python train.py --intermediate_size=1024 --norm_place="pre" --bias="all" --tie_word_embeddings=true --parallel_block=false --init="normal" --init_std_qkv=0.0161 --init_std_o=0.00402 --decay_fraction=0.709 --max_seq_len=512 --dataset="wikipedia_en"
Each number is 128 + 24 x the weight over its row's rms, rounded and kept within 0 to 255. Layers, rows and columns count from 0. The size above them is the row's rms in percent of the matrix's.

# layer 2 MLP down (transposed), 1024x512, rms 0.00902, rows 28-54, columns 0-127
size [ 72  82 132  99  49 124 113 107  53 102 114 122  89  67  74  94  90 107 139  99 180 116 131  44  90  94 131]
[[116 102 130 132 119 107 114 131 106 106 132 106 112 100 137 118 117 169 133 129 126 124 124  90 150 119 122 119  94 126 138 146  99 137 138 136 106 144 105 119 143 119 123 140 142  86 109 147 123 103 144 118 152 105  70 139 112 129 156 107  98 119 121 177  92 144  78 156  99 205 133 134 124 127 112 170 107 128 129 123 104 158 105 144 110  88 120 143 115 150 104 133 112  96 121 148 131 112 154  93 169 100 117 124 139  77 125 117 129  99  82 142 128 136 149 144 174 116 121 151 122 165 255 130 130 110 153 140]
 [137 146 182 128 158 129 128 116 139 127 127 124 157 159 116 138 150 162 136 123 112 148 126  96 118 128 131 133 120 194 126 105 130  83 111 113 122 111 119 144 125 115 126  97 126 146 177 131 157 140 116 129 121 149 178 127 138 103 106 104 144 116 115 113 143 119 146 133 150 143  98  59 111 149 133 137 104 118  75 125 122 144 166 122  89 171 161 153 131 135 129 120 137 122 140  86 127 167  81 133 126 102 108 118  97 110 137 131 111 118 147 131 123 114 146 117 132 154  90 131 116 123  85 120  94 165 118 127]
 [133 129 146 125 113 125 134  98 126 175 131 143 119 113  94 204 129 164 154 112 150 137  97 117 153 108 142 143 119 102  89 149 115 156 123 134  94 124 134  77 131 162 120 140 132 145  89 132 119 134 130 148 130 167 133 143 119 161 122 148 104 150 104 116 102 110 115 131 153 121 154 138 124 108 136 156 148 142 143 134 114 163 112 158 112 145 138 138 123 164 128 103  95 123 145 123 134 128 184  85 146 116 152 131 172 110 121  96 120 144 108 109 130 115 152  71 169 105 179 133 100 149 197 107 154 110 106 133]
 [133 110 105  97  93 120 128 156 103 121 143 132 116 118 130 111 130 153 149  94 143 127 151 108 158 150 107 106 124 108 114 136  66 174 169  96 113 126 121 108 127 130 113 133 133 113 104 156 116 107 163 117 146 136  99 123  99 127 157 105 109  78 139 159 101 134 123 115 112 205 127 141 128 132 109 144 108 125 128 119 124 128 145 158 109  97 120 129 123 140 115 140 141 105 119 136 115  97 162 123 155 136 106 113 154 117 129 113  74 130  73 136 152 126 144 111 175 126 107 153 113 180 221 121 132  93 156 145]
 [108 144  95 120 136 114 137 139 118 136 135 126 130  98 114 150 117  87  91 132 151 136 111 107 135 106  96 147 142 147 121 143 112 164 143 156 128 151 156 123 115 117 115 126 171 158 120  93 155 129 113 134 155 107 110  93 161 159 142 124 124 140 110 125 129 136 137 131 182 135 111 153 140 135 121 121 145  99 130 108 137 106  83 153  92 104 138 194 125 133 162  95 129 171 117 133 146 152  81 141 147 134 178 144 145  73 127 151 135 210 155 167 107 118 123  92 133 147 137 143 146 163 120  93  95 111 137 146]
 [109 111 130 132 111  95 142 169  92 132 146 162 113 106 141 122 148 142 149 127 150 101 164 138 136 129  51 150 118 126  95 124  99 150 129 111 114 115  86 115 133 113 128 151 117 138  95 150  82 102 163 145 145 119 109 108 139 128 175 146 115 127 137 167 101 154 103 118 104 171 156 142 116 127 119 174 132 130 136 112 101 156 108 135 108 137 110 121 107 144 111 110 117 109 103 123 124  88 170  96 140 162 100 158 146 144 129 118  82 113  95 140 118 122 178 173 159 136 106 167  84 181 220  87  95 120 136 167]
 [111 136 144 123  93 125 145 160 127 114 121 108 125 102 118  84 126 177 155 107 167 122 148 118 153 136 110 116 116 113 124 161  85 168 147 122 115 106 113 115 149 117  79 142 147 129 116 161 129 117 177 104 154 141  95 150 115 117 172 115 131  84 141 145 109 143 132 131 112 178 161 141 122 111 115 151 142 115 140 129 102 123 128 148 105 103 123 137 128 116 118 148 147 102 127 149 135 105 171 102 173 106  94 134 149 129 140 151 100 119  84 152 139 120 128 109 175 130 130 138 126 190 218 119 116 115 195 138]
 [109 129 129 109  97 108 137 161 106 111 156  96 120 105 129  93 132 178 151 132 152 117 162 131 151 155  97 131 123 110 118 149  84 161 168 114 129 133 129 107 143 122  99 123 126 118 101 143 140  98 178 134 145 134  87 125 116 119 156 114 155  89 132 143  88 155 121 108  97 164 154 136 138 125 121 179 134 114 126 118 110 118 145 151  98 113 135 108 124 127 117 123 130 125 119 152 111 101 173  99 177 109 100 145 137 137 148 129  94 123  73 162 147 112 139 135 195 125 114 138 118 159 235 103 117 100 203 148]
 [150  98 165 148 135 104 130 113 108 127 128 127 148 119 153  78 145 156 134 191 165 101  63 134 145 154 121  92 149 136 140 115 160 105 122  97 173 102 118  94 142  86 117 178 116 183 106  78 175 125 135 137 135  96 136 121 130 104 112 133  90 118  67  87 127 154 148 142 127  92 142  93 144 121 126 164 128 118  99 181 120 138 121 108 109 128 150 119 112 156 139 120 123 103 126 147  98 122 104 109 102  82 172 120 156 122 147 144 141 153 134 100 129 119 134 129 123 111  66  98 119 122 125 136 133 133 156 143]
 [ 96 136 122 111  85 134 124 141  92 146 115 112 129 109 129 102 125 159 174 103 165 127 165 140 174 153 111 108  89 113 135 128  72 151 151 101 111  98  99 109 142  95 126 154 159 139 115 159 132 127 145 117 140 132 109 140 115 135 180 107 119 111 120 166  54 138 113 108 102 218 130 137 125 125 116 148 106 142 123 116 125 123 129 155 135  98 133 127 138 107 120 138 109 102 132 156 127 114 161 109 157 116 105 121 146 141 133 128  84 112  95 155 145 122 128 127 168 130 100 129 105 170 255 110 143 131 145 154]
 [122 117 139 117 109 111 145 148 114 124 142 134 114  93 124  90 108 176 161 110 151 132 136 130 177 133 116 151 108 116 111 165  90 163 148 114 105 144 123 118 142 142 100 141 148 131  99 133 108 116 159 130 161 142 112 162 120 119 163 133 108  87 135 136  69 148 109 111 135 182 153 136 134 123 111 163 134 124 144 117 133 123 124 140 134  99 131 119 148 103 127 154 139 136 132 141 139 101 159  99 167 129  99 132 172 154 155 134 116 111  87 144 126 130 132  98 180 122 111 157 105 173 233 118 115 130 162 146]
 [139 147 105 106 159 195 135 124 125 148 123 126  60 160 115  98 123 128  77 147 148 150 134 128 136 128 147 102 103 178 151 125 121 114 143 136 114 121 146 107 156 114 117 107 133 125  92 144 174 122 100 104 117 125 131 185 138 117  76 104 141 126  96 101 145 105  99 162  92 173 129 143 143 126 111 116  90 140 114 125 109 147 125  95 126 131 110 144 129 166 106 132 130  91 118  86 152 118 156 133 129 120  47 151 139 111 126 129 123  98 126 100 149  97 128 140 106 135 142 147 125 149 210 147 116 134 128 153]
 [118 111 114 130  92 109 135 133 113 130  84 133 128  92 134 105 145 135 152 103 130 122 155 136 147 119  77  63  98 108 100 140  89 150 137 105 111  86  97 115 132 130 103 136 175 152 108 150 112 143 155  99 155 130  91 156 111 125 169  72 130  70 120 142  99 139 112 111 116 168 147 154 131 117 118 152 130 137 121 101  96 128 132 166 109 105 136 119 116 120 125 151 128 123 116 151 130 128 174  99 148 126  81 127 153 137 161 172 111 105 126 154 107 110 139 128 164 138  94 159 106 163 219 127 130 115 165 127]
 [119 127 108 132 125 179 156 124 102 101 114 119 128 126 114 136 154 169 157 133 133 101 103 137 147 132 115  89  90 110 129 151  89 141 142  98  87 156 110 122 120 155  97 104 156 124 139 130 164 134 111 120 161 149  88 122 131 137 155  75  95  80 112 123  87 114 103 135 120 203 117 128 111 118  88 135 115 140 123 110 118 102 147 142 110  82 131 117 132 180  80 104 113  97 115 127 112 119 167  89 162 121 129 134 135  93 128 122  97 129 105 121 131 132 117 129 178 141 142 161 151 157 220 103 107 173 136 124]
 [115 117 134 141 117 114 173 149  71 147 137 165 160 105 122 136 154 138 135 166 168 133 128 168 147 112 144  99  96 159 144 168 141 113  94 117  78 116 109 139 140 123 160 121 123  96 114 100 147 126 127 135 149  67 128 154 117 175 128 131 132 100  94 160 127 115 103 153 106 148 117 149 140 141 136 109 130 127 134 128 116 166 129 108 126 103 103 125 164  91 147 137 137  83 143 118 166 131 185  67 144 129 122 154 102 117 138 141 117 109 123 131 129 135 160 117 136 159 133 148 140 160 151  92 146 131 117 155]
 [120 102 143 113 104 108 143 155 116 119 139 114 106  85 151 101 131 164 159 119 142 130 166 112 146 147 121 120 104 113 129 123  90 174 130 117 117 104 116 108 150 137  98 129 137 132 108 122 108  93 161 154 159 119 101 135 113 117 154 120 130  53 111 166 100 156 129 123 122 190 155 150 116 110 127 186 128 116 142 111 120 135 147 131 121 114 111 105 113 110 121 138 126  90 132 142 143  98 157  96 147 107  94 137 144 152 154 133 114  96  61 171 124 119 143 120 179 129 120 149 116 160 255 108 109 122 176 155]
 [120 136 131 167 110 127 137 137 100 107 122 120 131  90  89 123 137 152 168 111 136 107 108 140 136 137 124 138  87 137 136 151 107 142 146 117  95 145 103 102 140  98 103 145 127 106 131 164 125 100 146  90 166 157 102 115 141 131 191 119 122 103 170 137  66 145 118 148 146 184 153 119 127 117  94 129 110 152 126 120 101 124 151 153 134  96 111 130 128 136  96 149  68 124 147 129 120 140 168  66 139 130 137 137 136 110 139 128 103 143 116 127 146 113 127 116 144 154 110 120  98 200 227 117 122 117 143 138]
 [142 125 131  99 132 124 172 124 113 156 141 139  97 125 138 107 113 117 103 129 129 131 125 144 130 122 108 111  76 155 142  94  94 149 124 104 105 126 152 137 103 138 113 113 135 130 112 139 151 103 158 110 148 119 131 152 139 144 129 147 119 112 103 112  98  97 153 153 144 206  99 120 130 129 134 130 113 162 107 127 131 117 119  93 121 137 129 119 114 118  94 130  94 133 105 103 134 120 161 108 112 155 103 132 113 103 115 123 129  74 120 142 150 109 125 137 128 151 148 119 109 165 255 137 109 133 147 156]
 [126  87 139 125 162 102 148 142 148 111 127 142 126 109  85 145 125 119 142 130 129 146 119 121 119 113 127 120 131 128 127 119 124 151 138 149  93 143  85 131 123 129 143 111 119 103 141 149 158 119 119 103 149  60  91 116 109  98 114 126 145 138 179  84 145  93 135 151 139 126 148 171 130 141 111 114 156 121  89 116 122 135 128 126 135 139 132 140  96 177 115  91 122 132 147 141  94 178 109 137 115 107 126 115 111 107 136 135  54 160 137 161 134 103 148 112  92 121  98 150 129 105 108 122 146 115 122 107]
 [103 125 134 111  93 125 140 149  93 120 107 132 139 108 127  96 133 144 170 110 123 122 177 138 166 128 129 131 123 118 151 152  91 167 135 142 113 137 106 140 166 147  98 142 126 120 128 135 134 114 175  78 141 135 107  93 130 124 168 103 128  97 131 157 128 149 108 136 104 189 140 140 111 159  93 141 138 152 119 124  80 105 146 138 129 126 130 124 157 124 121 150 124 113 108  96 129 111 130 104 184 123 109 136 156 126 144 104  82 124  67 158 128 139 118 143 172 114 133 140 104 174 240  80 157 112 150 145]
 [162 138  99 125  72 139 102 140 141 118  92  84 147 102 119  91 109  74 129 158 117 153 107 110 136 137 137 118 131 157 135 142 103 140 116 184 124 124 109 100 180 133 153 163 147  75 104 129 156 132  95 115 141 138 104 142 111 126 163 145  79 168 137 121 138 124 144 145  94 143 114 155 131 160 154 184  48 108  62 160 105 102 131 146 129 116 145 151  64  84 106 155 132 155 145 104 148 121  92 131 123 100 108 137 125  97 145 114 135 140 144 115 187  97  77 141 117 142  82 123 200 133 121 121 126 102 148 104]
 [123 143  89 124 124 122 139 111 108 141 121 139 126 123 119 134 168 136 105 141 142 129 136 129 142 106 177 131 100 158 110 115 109 137 133 150  97 118 163 127 116 139 117 121 125 127  97 137  93 129 114 143 104 119  96 128 140 130 126 161  91 107  92 127 122 126 124 193 125 177 140 156 142 110 130 156 145 111 115 127 125 153 109 135 119 157 123 130 142 183 111 133 143  99 123  87 147 104 160 120 152 147  70 163 150  94 109 117 110 132 135 133 136 134 158 106 135 139 152 119 132 128 218 117 149 136 120 131]
 [152 131 129 137 119 142 149 157 116  98 139 176 166 123 133 120 161 143 146 120  91 114 154 130 141 149  98 130 128 123 146 102 123 151 141 156 136 123 147 172  82 128 128 111 155 129  85 143 132 138 118 110 168  84 163 110 119 150 111 143 160 116 119 145 120 161 181 132 100  90  73 121 143 119 119 135 124 149 157 155  98 120 117 129 125 142 167 129 100 138 129  93 118  78 143 164  92 137 104 155 108 160 174 119 158 141 141 141 142  98 114 135 143 131 122 165 105 110 102 107 153 134 135 136 125 169 118 135]
 [146 168 106 143 151 115 123 105 154 128 135 100 112 134 134 144 125 115 113 149 158 106 180 126 131 153 117 120 130 100 128 144 113 170 168 117  75 125  97 122 148 149 121 117 127  96 135 136  92 122  95 134 134 143 120 143 132 134  75 119 171 105 135 187 150 130 123 120 150 120 174 116 128 121  92 130  66 146 122 140 110 128 125 101 108 131 131 136 136 109 164 131 157 125 128 106 100 110 125 139 134 143 138 148 122 158 119  88 100 110 125 129 162 137 106 101 112 151 122 173 126 117 127 108  81 137 114 150]
 [128 125 123 138  69  98 140 146 111 130 117 132 127  99 129  90 159 156 149 117 150 130 140 111 171 115 116 120 104 127 107 154 113 144 104 107 120  94 123 133 137 144  89 119 146 109 108 126 127 108 158 107 149 148  78 124 110 136 166  80 107  91 141 154  84 143 106 123 124 200 160 131 107 114 117 178 120 134 144 143 119 157 147 146 125  85 126 106 113 101 139 113 112 125 119 128 118 131 171 102 169 123  89 129 184 133 137 126  85  85  74 142 109 101 145 151 175 128  98 121  93 145 255 121 121 124 171 137]
 [ 92 133 146 133 133 130 167 130  73 145 156 148 137  91 139 154 121 140 170 126 139 115 124 122 138 139  85 137  79 111 125 122  83 161 128 125  98 124 146 134 154 116 135 124 142 130 122 132 103 111 149 113 134 163 108 134 140 124 167 136 109 106 115 135  55 138  93 127 129 185 150 158 114 151 102 123 104 124 108 132 115 105 138 147 138 103 131 105 127 104  99 138  95 130 131 129 123 112 157  78 149 141 113 141 122  97 167 125  95 118 101 148 155 112 169 125 146 160 121 107 113 181 255 104 118 118 172 138]
 [108 151 145 163 134 132 135 117 119 131 129 112 120 126 129 118 137 144 167 126 158 123  89 137 130 112 123 107 111 108 125 130 125 135  93 168 127 143 127 126 143 151 103 130 136 123 131 140 135 166 119  97 136 147 120 132  92 153 135 122 133 162 169 135 101 104 123 137 138 137 182  96  98 130 109 136 124 110 114  87 104 119 114 135  75 116 126 109 136 152 111 109 132 136 134 122 139 202 140 109 146 102 148 138 129 129 130 125 140 139 127 139 158 109 126 137 125 113 145 153 181 114 183  93 129 107 115 127]]
# layer 2 MLP up, 1024x512, rms 0.0224, rows 29-55, columns 0-127
size [ 67 132 121  40 124 123 123  41 126 127 128 111 159 119 128 135 123  77 127 119 118 111  33 123 132 138 149]
[[147 132 166 125  74 124 174 164 120 138 154 157 117 114 142  82 112 140 131 156 176 107 132 123 143 130 118 124 119 129 131 129 114 139 129  52 131 113 140 100 128 130 129 128 136 123 136 108 101 131 171 127 146 116 132 135 137 159 154 112 121 104 135 129 126 159  76 129 127 150 148 140 111  86 137 124 129  94 165 115 150 111 132 156 164  56 120 117 130 103 149 127 120 141 138 146 179 106 142 129 155 120 131 104 159 131 151 133 129  76 125 142 100 128 131 133 130 134 163 174 122 165 136 113 120 109 163 119]
 [106  72  82 119 125  79 113 150 134 134 125 117  99 108 147 108 124 148 110 146 130 143 203 135 130 196 110 122 133  54 107 166 124 107 148 154 149 105 117 131 142 158  98 151 138 192 122 147  83 135 153 117 136 115  98 140 103 135 132 123  86 124 129 130 125 154 132 111  98  90 112 181 120  82 118 157 122 130 137 175 100 121 127 144 109 138 132 125 146 122 130 123 122 147 142 117 112 126 127 122 117 108  93 111 172 175 110 157 130 133 109 164 108 180 152 124 153 113 142 116 132 112 133 114 125  87 175 133]
 [113  82 120 126 113 102 142 131 120 130 108 103 104 108 151 108 119 160 134 134 144 128 178 108 144 158 106 120 134  88  94 174 103 111 119 133 131 128 113 101 151 160  94 129 122 182 105 135  91 121 149 115 121 150 109 150 109 108 136 109 120  82 143 140 133 162 115 104 101 116 154 190 120  88  97 149 154 135 134 140 111 116 128 149 127 117 106 102 149 139 120 121 136 117 121 129 104 104 151 115 143 112  51 119 158 169 114 149 127 138  95 151 112 142 158 139 181 104 142 172 144 131 138 102 118 101 171 130]
 [142 133 120 110  68 141 122 160 118 118 151 117 105 111 151 103 102 176 149 132 124  98 133 107 161 168 125 127 120 124 129 102 107 126 130 107 127 135 111  95 143 158 152 133  89 124 141 151  73 128 140 158 101 113 103 153 122 158 144 134  96  95 137 148 117 122 137 125  96 123 135 107 112 136 158  99 150 171  97 110 132 128 119 107 134  91 159  69 104  96 118 183 162 126 154 131 118 144 137 116 119 145 127 132 147 138 140 125 128  46 127 124 117  95 141 158 129 110 111 117  65 156 139 141 128 132 121  95]
 [122 108 118 116 114 100 145 129 102 121 105 115 101 104 166  91 122 159 147 147 138 114 184 120 156 162 103 121 155  97 104 159 105 125 124 126 145 116 119  96 153 151 110 123 116 175 121 126  73 119 163 114 139 144  94 152 117 109 143 118 117  82 142 120 131 157 117 111  80 120 162 155 137 105 108 153 152 122 111 130 123 122  83 141 121 101 112 111 145 130 134 134 140  98 120 147 114 100 152 126 153  78  77 137 159 164 119 142 121 120 108 147 118 146 153 149 195  99 127 168 141 124 130 102 123 119 186 154]
 [113  95 128 124 117 107 143 133 116 126 112 113 100 115 138  95 124 174 123 138 155 123 173 104 153 156 108 123 142  97  93 165 106 121 128 142 128 124 123 102 151 134  94 135 130 166 112 152 100 134 157  98 133 145  92 142  99 110 131 117 124  79 137 138 135 154 118 103 107 104 154 191 111  91 111 156 150 120 129 149 107 115 136 151 116 113 129 120 149 129 115 118 136  97 129 130 103  84 151 118 162  92  65 121 147 166 116 141 126 133  94 151 106 162 166 138 177  98 129 150 143 122 132 116 131  93 179 149]
 [114 104 114 118 104  97 144 131 127 145 105 107 102 106 135  93 114 174 140 135 150 124 166 110 162 158 112 131 137  96  93 162 113 117 138 138 135 105 117  94 171 138  99 134 126 163 108 135  90 116 151 100 130 137  91 154 100 108 139 114 118  75 137 131 134 161 110 102  90 101 155 179 116  99 118 155 150 127 135 135 112 111 135 146 120 108 125  95 156 118 118 118 140 106 129 133 108 104 157 120 144 104  67 128 145 163 123 144 127 128  77 154 109 152 156 135 186 101 121 160 137 131 135 113 132  98 180 134]
 [123 120 167 105 115 162 120 117 145 169 121 162 100 153 113 181 119  85 117  71 135 110 159 128 128 119 110 146 115 120  61 173 120 124 154 108  75 149 137 137 125  81 121  98 124 143  91 151 106 125 157 111 133 143 139 112 133 164 156 124 149 139 120 162 110  87  89 132 186 122 106 120 108 130 129 152 148  81 167 109 114 151 118 170 140 131  99 134 157 127 128 123 111 170 142 130 146 100 116 103 142 177 109 131  93 130 103 133 132 121 168 131 106 118 127 101 131 142 170 126 114 121 126 168 126 107 127  97]
 [109  98 123 121 106 120 139 145 117 139 110 120 112 110 153  96 112 174 139 131 151 124 166 114 166 169  92 128 129  97  91 178 105 116 138 136 124 117 130 106 156 139  93 148 131 180 114 143  95 125 158 117 129 145  80 157  95 116 135 106 121  99 138 130 132 148 104 100  97 106 159 180 109  85 117 160 157 129 140 141 112 103 122 144 120 122 124 133 153 115 129 121 134 109 135 127 113 103 164 129 170  88  76 125 149 159 120 155 122 124  90 157 103 160 136 136 178 100 134 155 142 126 138 109 134 101 195 149]
 [112  99 115 122 100 102 142 126 123 134 122  99  98 104 137  82 115 165 139 136 161 134 173 112 155 158 117 127 141  80  99 167 111 115 147 149 130 115 112  96 162 145  86 145 127 168  95 161  95 111 160 114 119 162  88 159  90 124 135 119 122  79 141 131 116 149 112 101 100 116 156 180 110 100 108 160 154 129 131 146 102 117 121 154 116 106 128 106 137 135 114 118 135 110 128 120 106  83 165 127 152  95  65 112 144 157 122 147 133 119  93 151  99 157 138 131 200 103 133 164 138 132 131 113 132  98 176 140]
 [121  83  96 122 134 116 138 128 147 128 112 117  89 127 158 111 125 143 135 123 124 135 190 112 140 130 107 121 128  82 103 158 131 111 120 122 137 123 133 109 143 139 103 115 132 196 100 133  93 132 154 120 116 152 101 144 103 131 132 103 105 114 101 126 132 120 116 135  96 111 134 174 129  59  75 175 136 139 118 162 104 152  74 119 107 125 120 129 143 130 126 121 138 111 133 120 131 130 185 127 141 115  72 111 143 174 107 161 139 131 102 102  91 168 190 136 153  96 117 150 131 125 125 117 143  49 157 111]
 [104 116 110 125 110 103 132 137 122 131 103 101  99 104 146  93 123 167 130 135 142 132 173 110 153 154 104 134 141  94  82 173 103 117 119 139 128 114 108  95 163 150  99 138 129 177 109 131 103 128 160 102 129 155 100 152 109 105 141 104 123  82 145 122 126 149  99  92  91 106 145 175 123  96 126 164 158 129 131 142 112 109 120 141 117 113 116 111 153 128 125 118 137 113 134 136 115 107 170 132 149  92  58 126 152 177 112 155 134 121 101 149 104 155 141 140 174 106 131 150 140 131 140 116 137  98 178 143]
 [114  96 123 131 103 108 134 134 125 144 114  92  97 107 158 110 111 173 128 129 156 130 178 104 151 149 101 134 127  90  82 173 103 125 125 149 127 115 114 108 152 145 104 131 133 172 103 121  94 109 161 111 118 169  91 142  94 115 138 120  91  76 135 132 125 162 104 113  84 106 142 177 104  86 114 173 162 153 146 156 108  86 136 155 110 105 119 124 148 133 110 105 134  99 135 123 103 110 143 109 153 104  81 124 158 164 117 143 119 137  98 142 107 162 142 149 189  78 138 144 152 141 144  99 154  98 165 118]
 [ 98 104 118 117 127 116 142 137 116 121 115 134 112 121 171  96 136 164 121 122 115 138 180 133 129 179  85 121 136  90 112 154 123  92 130 133 135 120 156 130 154 118  87 126 142 181 117 120  86 129 160 104 118 157 111 164 100 125 108 107 113 143 128 162 145 127 102 108  89 103 138 168 132 108 113 172 162 150 142 168 124 117 123 135 112 119 132 119 162 115 133 108 136 112 131 114 125 116 152 122 146 112  66 117 146 179 119 147 134 138 120 153 111 137 138 134 171 101 129 179 126 105 137 113 168  97 151 148]
 [112  98 101 114 108 100 139 140 126 136 125 110  84 105 131  93 130 155 137 123 151 131 168 101 140 135  99 123 131  98  87 164 119 121 123 135 131 110 121  97 163 145  93 120 134 165 110 137  92 128 164  99 130 146 108 149  90 108 135 116 115  72 131 137 130 150 115  89  93 100 153 167  97  78 125 166 168 125 132 141  92 115 131 153 110 114 111  98 162 125 128 128 134 118 130 128 105 109 160 125 162  89  76 112 162 168 112 147 125 139  85 158 100 151 161 139 188  98 130 158 136 145 144  94 135  94 177 149]
 [129 112 124 126 109  94 153 119 130 137 115 114 106 106 141  92 126 163 131 120 145 134 174 111 142 156  94 119 128  86  85 167  94 123 112 149 132 114 116 102 145 145 106 150 138 184 110 122  96 116 166 105 108 160 103 157  96 106 133 113 109  74 142 131 132 144  99  91  99 104 156 166 111  99 108 160 156 140 143 143 109 104 119 157 130 115 124 109 167 135 115 119 132 116 127 122 118 102 154 110 145 100  67 111 144 167 109 152 132 152  94 145 101 150 147 137 177 115 147 159 151 137 131 111 144  93 159 129]
 [134 108 108 122 119  97 142 122 146 112 104 124  95 127 155 106 127 159 105  97 131 111 188 115 115 131  95 123 139  77 107 145 130 109 122 107 135 105 135 135 150 104 102 104 149 191  97 159 104 151 143  94 118 126 105 140  92 132 121 108  96 113 114 135 133 112  92 107  85 101 132 179 127  87 110 180 139 136 119 155 105 117 111 133 107 124 123 116 136 147 108 107 136 112 144 111 128 105 179 124 128 111  71 122 154 178 140 162 142 138 125 160 123 138 140 143 163 113 109 161 154 119 130 131 159  82 155 128]
 [126 151 122 131  93 137 119 129 105 131 125 110  92 154 128 105 132 157 115 135 136  99 133 160 147 161 111 140 122 141 135 147 153 100 112 129 142 119 133  63 110  86 136 108 134 149 146 104 107 133 136 137  76 186 169 141 142 185 138 121  91 133  94 130 131 146 127 121 124 134 129 103 126 119 138 123 112 134 153 118 141 116 105 143 130 141 152 102 172 107 156 159 126 139 124 140 141  86 139 131 140 171 132 151 164 134 121 127 194 112 156 104  92 148  83 113 121 138 138 142 101 153 142 134 103 145 144 142]
 [125 102 112 135  99 101 127 131 132 131 106 110 104 110 158 101 123 163 142 121 151 112 174 104 157 150 101 130 134 108  97 169 105 108 143 161 125 119 116 127 170 149  93 131 122 162  98 119  99 124 148  89 113 150  84 141 104 120 133 120 108  87 137 129 130 159  92  97  96 100 160 165 101 102 111 170 152 133 146 159 103  88 120 147 116 119 112 111 146 137 120 111 140 113 134 129 102 119 159 109 157 100  76 123 144 154 104 142 118 136  98 156 100 156 172 151 185 109 132 147 156 134 135  88 136  68 181 126]
 [ 99 124 115 133 168 109  99  97 149 125 112  79 146 138 111  95 139 153 148 110 100 139 121 139 143 178 133 142 129 137 136 136  88  71 105 137 153 122 119 145 149 139 109 155 138 133 133 120 141 140 112 119 119 128  78 132 136 148 126 125  71 116  96 156 129 168  72 165 116 127 116 148 123 121 134 131 120 140 129 143  98  98 187 127 131 116 117 142 136 147 155  97 132 159 146  99 117 140 138 133 150 137 106 108 158 152 153 130 121 192 126 111 142 118 143 116 172 108 142 185 104 124 136 122 124  96 153 157]
 [119  86 136 113 128  91 117 130 142 109 109 122  97 120 184 128 144 159 126 123 147 107 207 118 132 162  95 130 130  63  87 163 120 102 122 148 141 105 153 129 151 139 106 130 141 171 108 140  89 119 155 119 118 131 104 150  98 110 112  98  99 101 113 138 140 145 117 116 111 101 175 172 145  81  97 153 160 131 135 122  92 145 118 130 132 135 123 106 163 136 118 125 142 116 134 126 113  91 162 122 125 105  80 112 138 160 113 143 133 136 107 140 105 169 144 123 178 104 135 113 154 112 134 119 126  86 187 147]
 [123 112 111 120 157 105 137 110 123 171 141 138  76 129 152 133 102 125 150 142 161  86 130 151  99 169 116 132 139 132 119 165 115  93  77 184 138 115 137 133 104 147 132 156 123 178 125 133  52 141 115 113  89 178 101 138 109 116 119 143 124 127 118 164 135 135 143  77 113  91 106 133 117 123 130 180 114 102 112 133 121 129 100 128 110 136 106 153  99 161 119 102 114 137 103 131 116 106 132 133  97 131 135 136 110 147 124 144 132 146 125 171 146 133 137 161 147 112 141 100 123 117 128 109 105  96 121 148]
 [138 105 167 112 119  83 149 204  80 120 153 155 141 125 126  94 151  78 120 101 135 132 112 106 132 133  94 105 151 210 128 132 112  98 111 128 165 109 146 132 111 193  95 111 151 108 127 124 145  94 146 173 103 143 146 135 112 123 173 156 126 137 159 122 126 150 120 118 111 136 155 127 120 135 111 160 127 133 140 163 166 128 124 114 162 163 138 215  99 110  98 164 111 135 131 133 125 162 110 142 110  86 104 161 135 113 111 134 117 209 134 154 106 120 153 134 148 165 146 121 120 135 148 156 170 135 145 184]
 [128  90 108 121 121  93 134 128 125 132 120 123  91 113 142  97 125 182 135 135 137 136 182  92 159 149  79 125 133  89  90 168 109 120 117 138 137  99 117  98 163 141  83 149 139 179 112 137  90 121 170 114 133 141  85 141 103  98 137 114 104  79 130 149 136 166 109  96  94 113 161 173 111  82 123 166 163 127 136 165 105 117 112 137 122 116 114 102 160 125 124 121 137 134 127 133 111 101 151 121 150 101  79 124 151 166 117 147 117 116  79 158 111 147 179 135 188  94 137 148 138 129 131 107 134  98 184 135]
 [113 124 121 126 107 122 146 121 112 136 117 106 100 111 150  97 117 168 138 101 141 141 168 107 137 158 112 135 132  87  91 167  94 100 135 144 123  97 133 117 152 148 104 121 122 177 113 143  89 129 157 114 100 143 109 145  95 114 123 116 113  92 148 128 134 162 101 103  86 106 152 184 100  99 115 174 162 116 135 148  98 125 125 134 133 112 130 104 155 146 135  93 130 112 142 119 134 107 179 114 163 118  45 114 164 160 122 137 126 127 107 151 105 147 159 154 167 101 158 163 156 142 141 109 129  79 162 106]
 [112 138 111 141 150 106 160  92  96 118 113 113 115 133 152 100 143 150 156 122 118 147 153 127 161 180 116 128 145 115 122 139 106 130 122 187 132 127 138 111 148 135 103 119 129 160 130 131  78 127 106 102 129 156  73 130 145  86 124 108 123 114 128 121 147 148 120  91  92 103 168 145 145 118 125 145 156 162 112 100 143 100  94 129 100 121 131 132 150 140 137 143 145 125 132 146 138 135 160 117 138  96  76 138 134 214 121 166 132 142 136  98 110 179 178 113 183  82 134 182 175 114 114 108 142 132 186 122]
 [119 100 113 121 113  96 135 130 122 137 126  93  97 112 157  95 130 172 135 127 149 121 191 110 140 143 104 143 129  86  88 163 105 121 122 154 125 114 108 112 153 150 103 135 124 166 108 133  88 113 146  96 109 157  95 143  94 123 140 123 103  77 128 127 122 158 110 108  88 110 150 176 104  92 109 151 158 157 149 162 113 102 132 150 111 112 123 103 157 136 110 112 123 109 135 115 100 106 169 119 158 104  63 132 157 172 117 152 124 141  99 139 102 158 158 136 185  95 139 156 145 142 142 104 129 101 172 118]]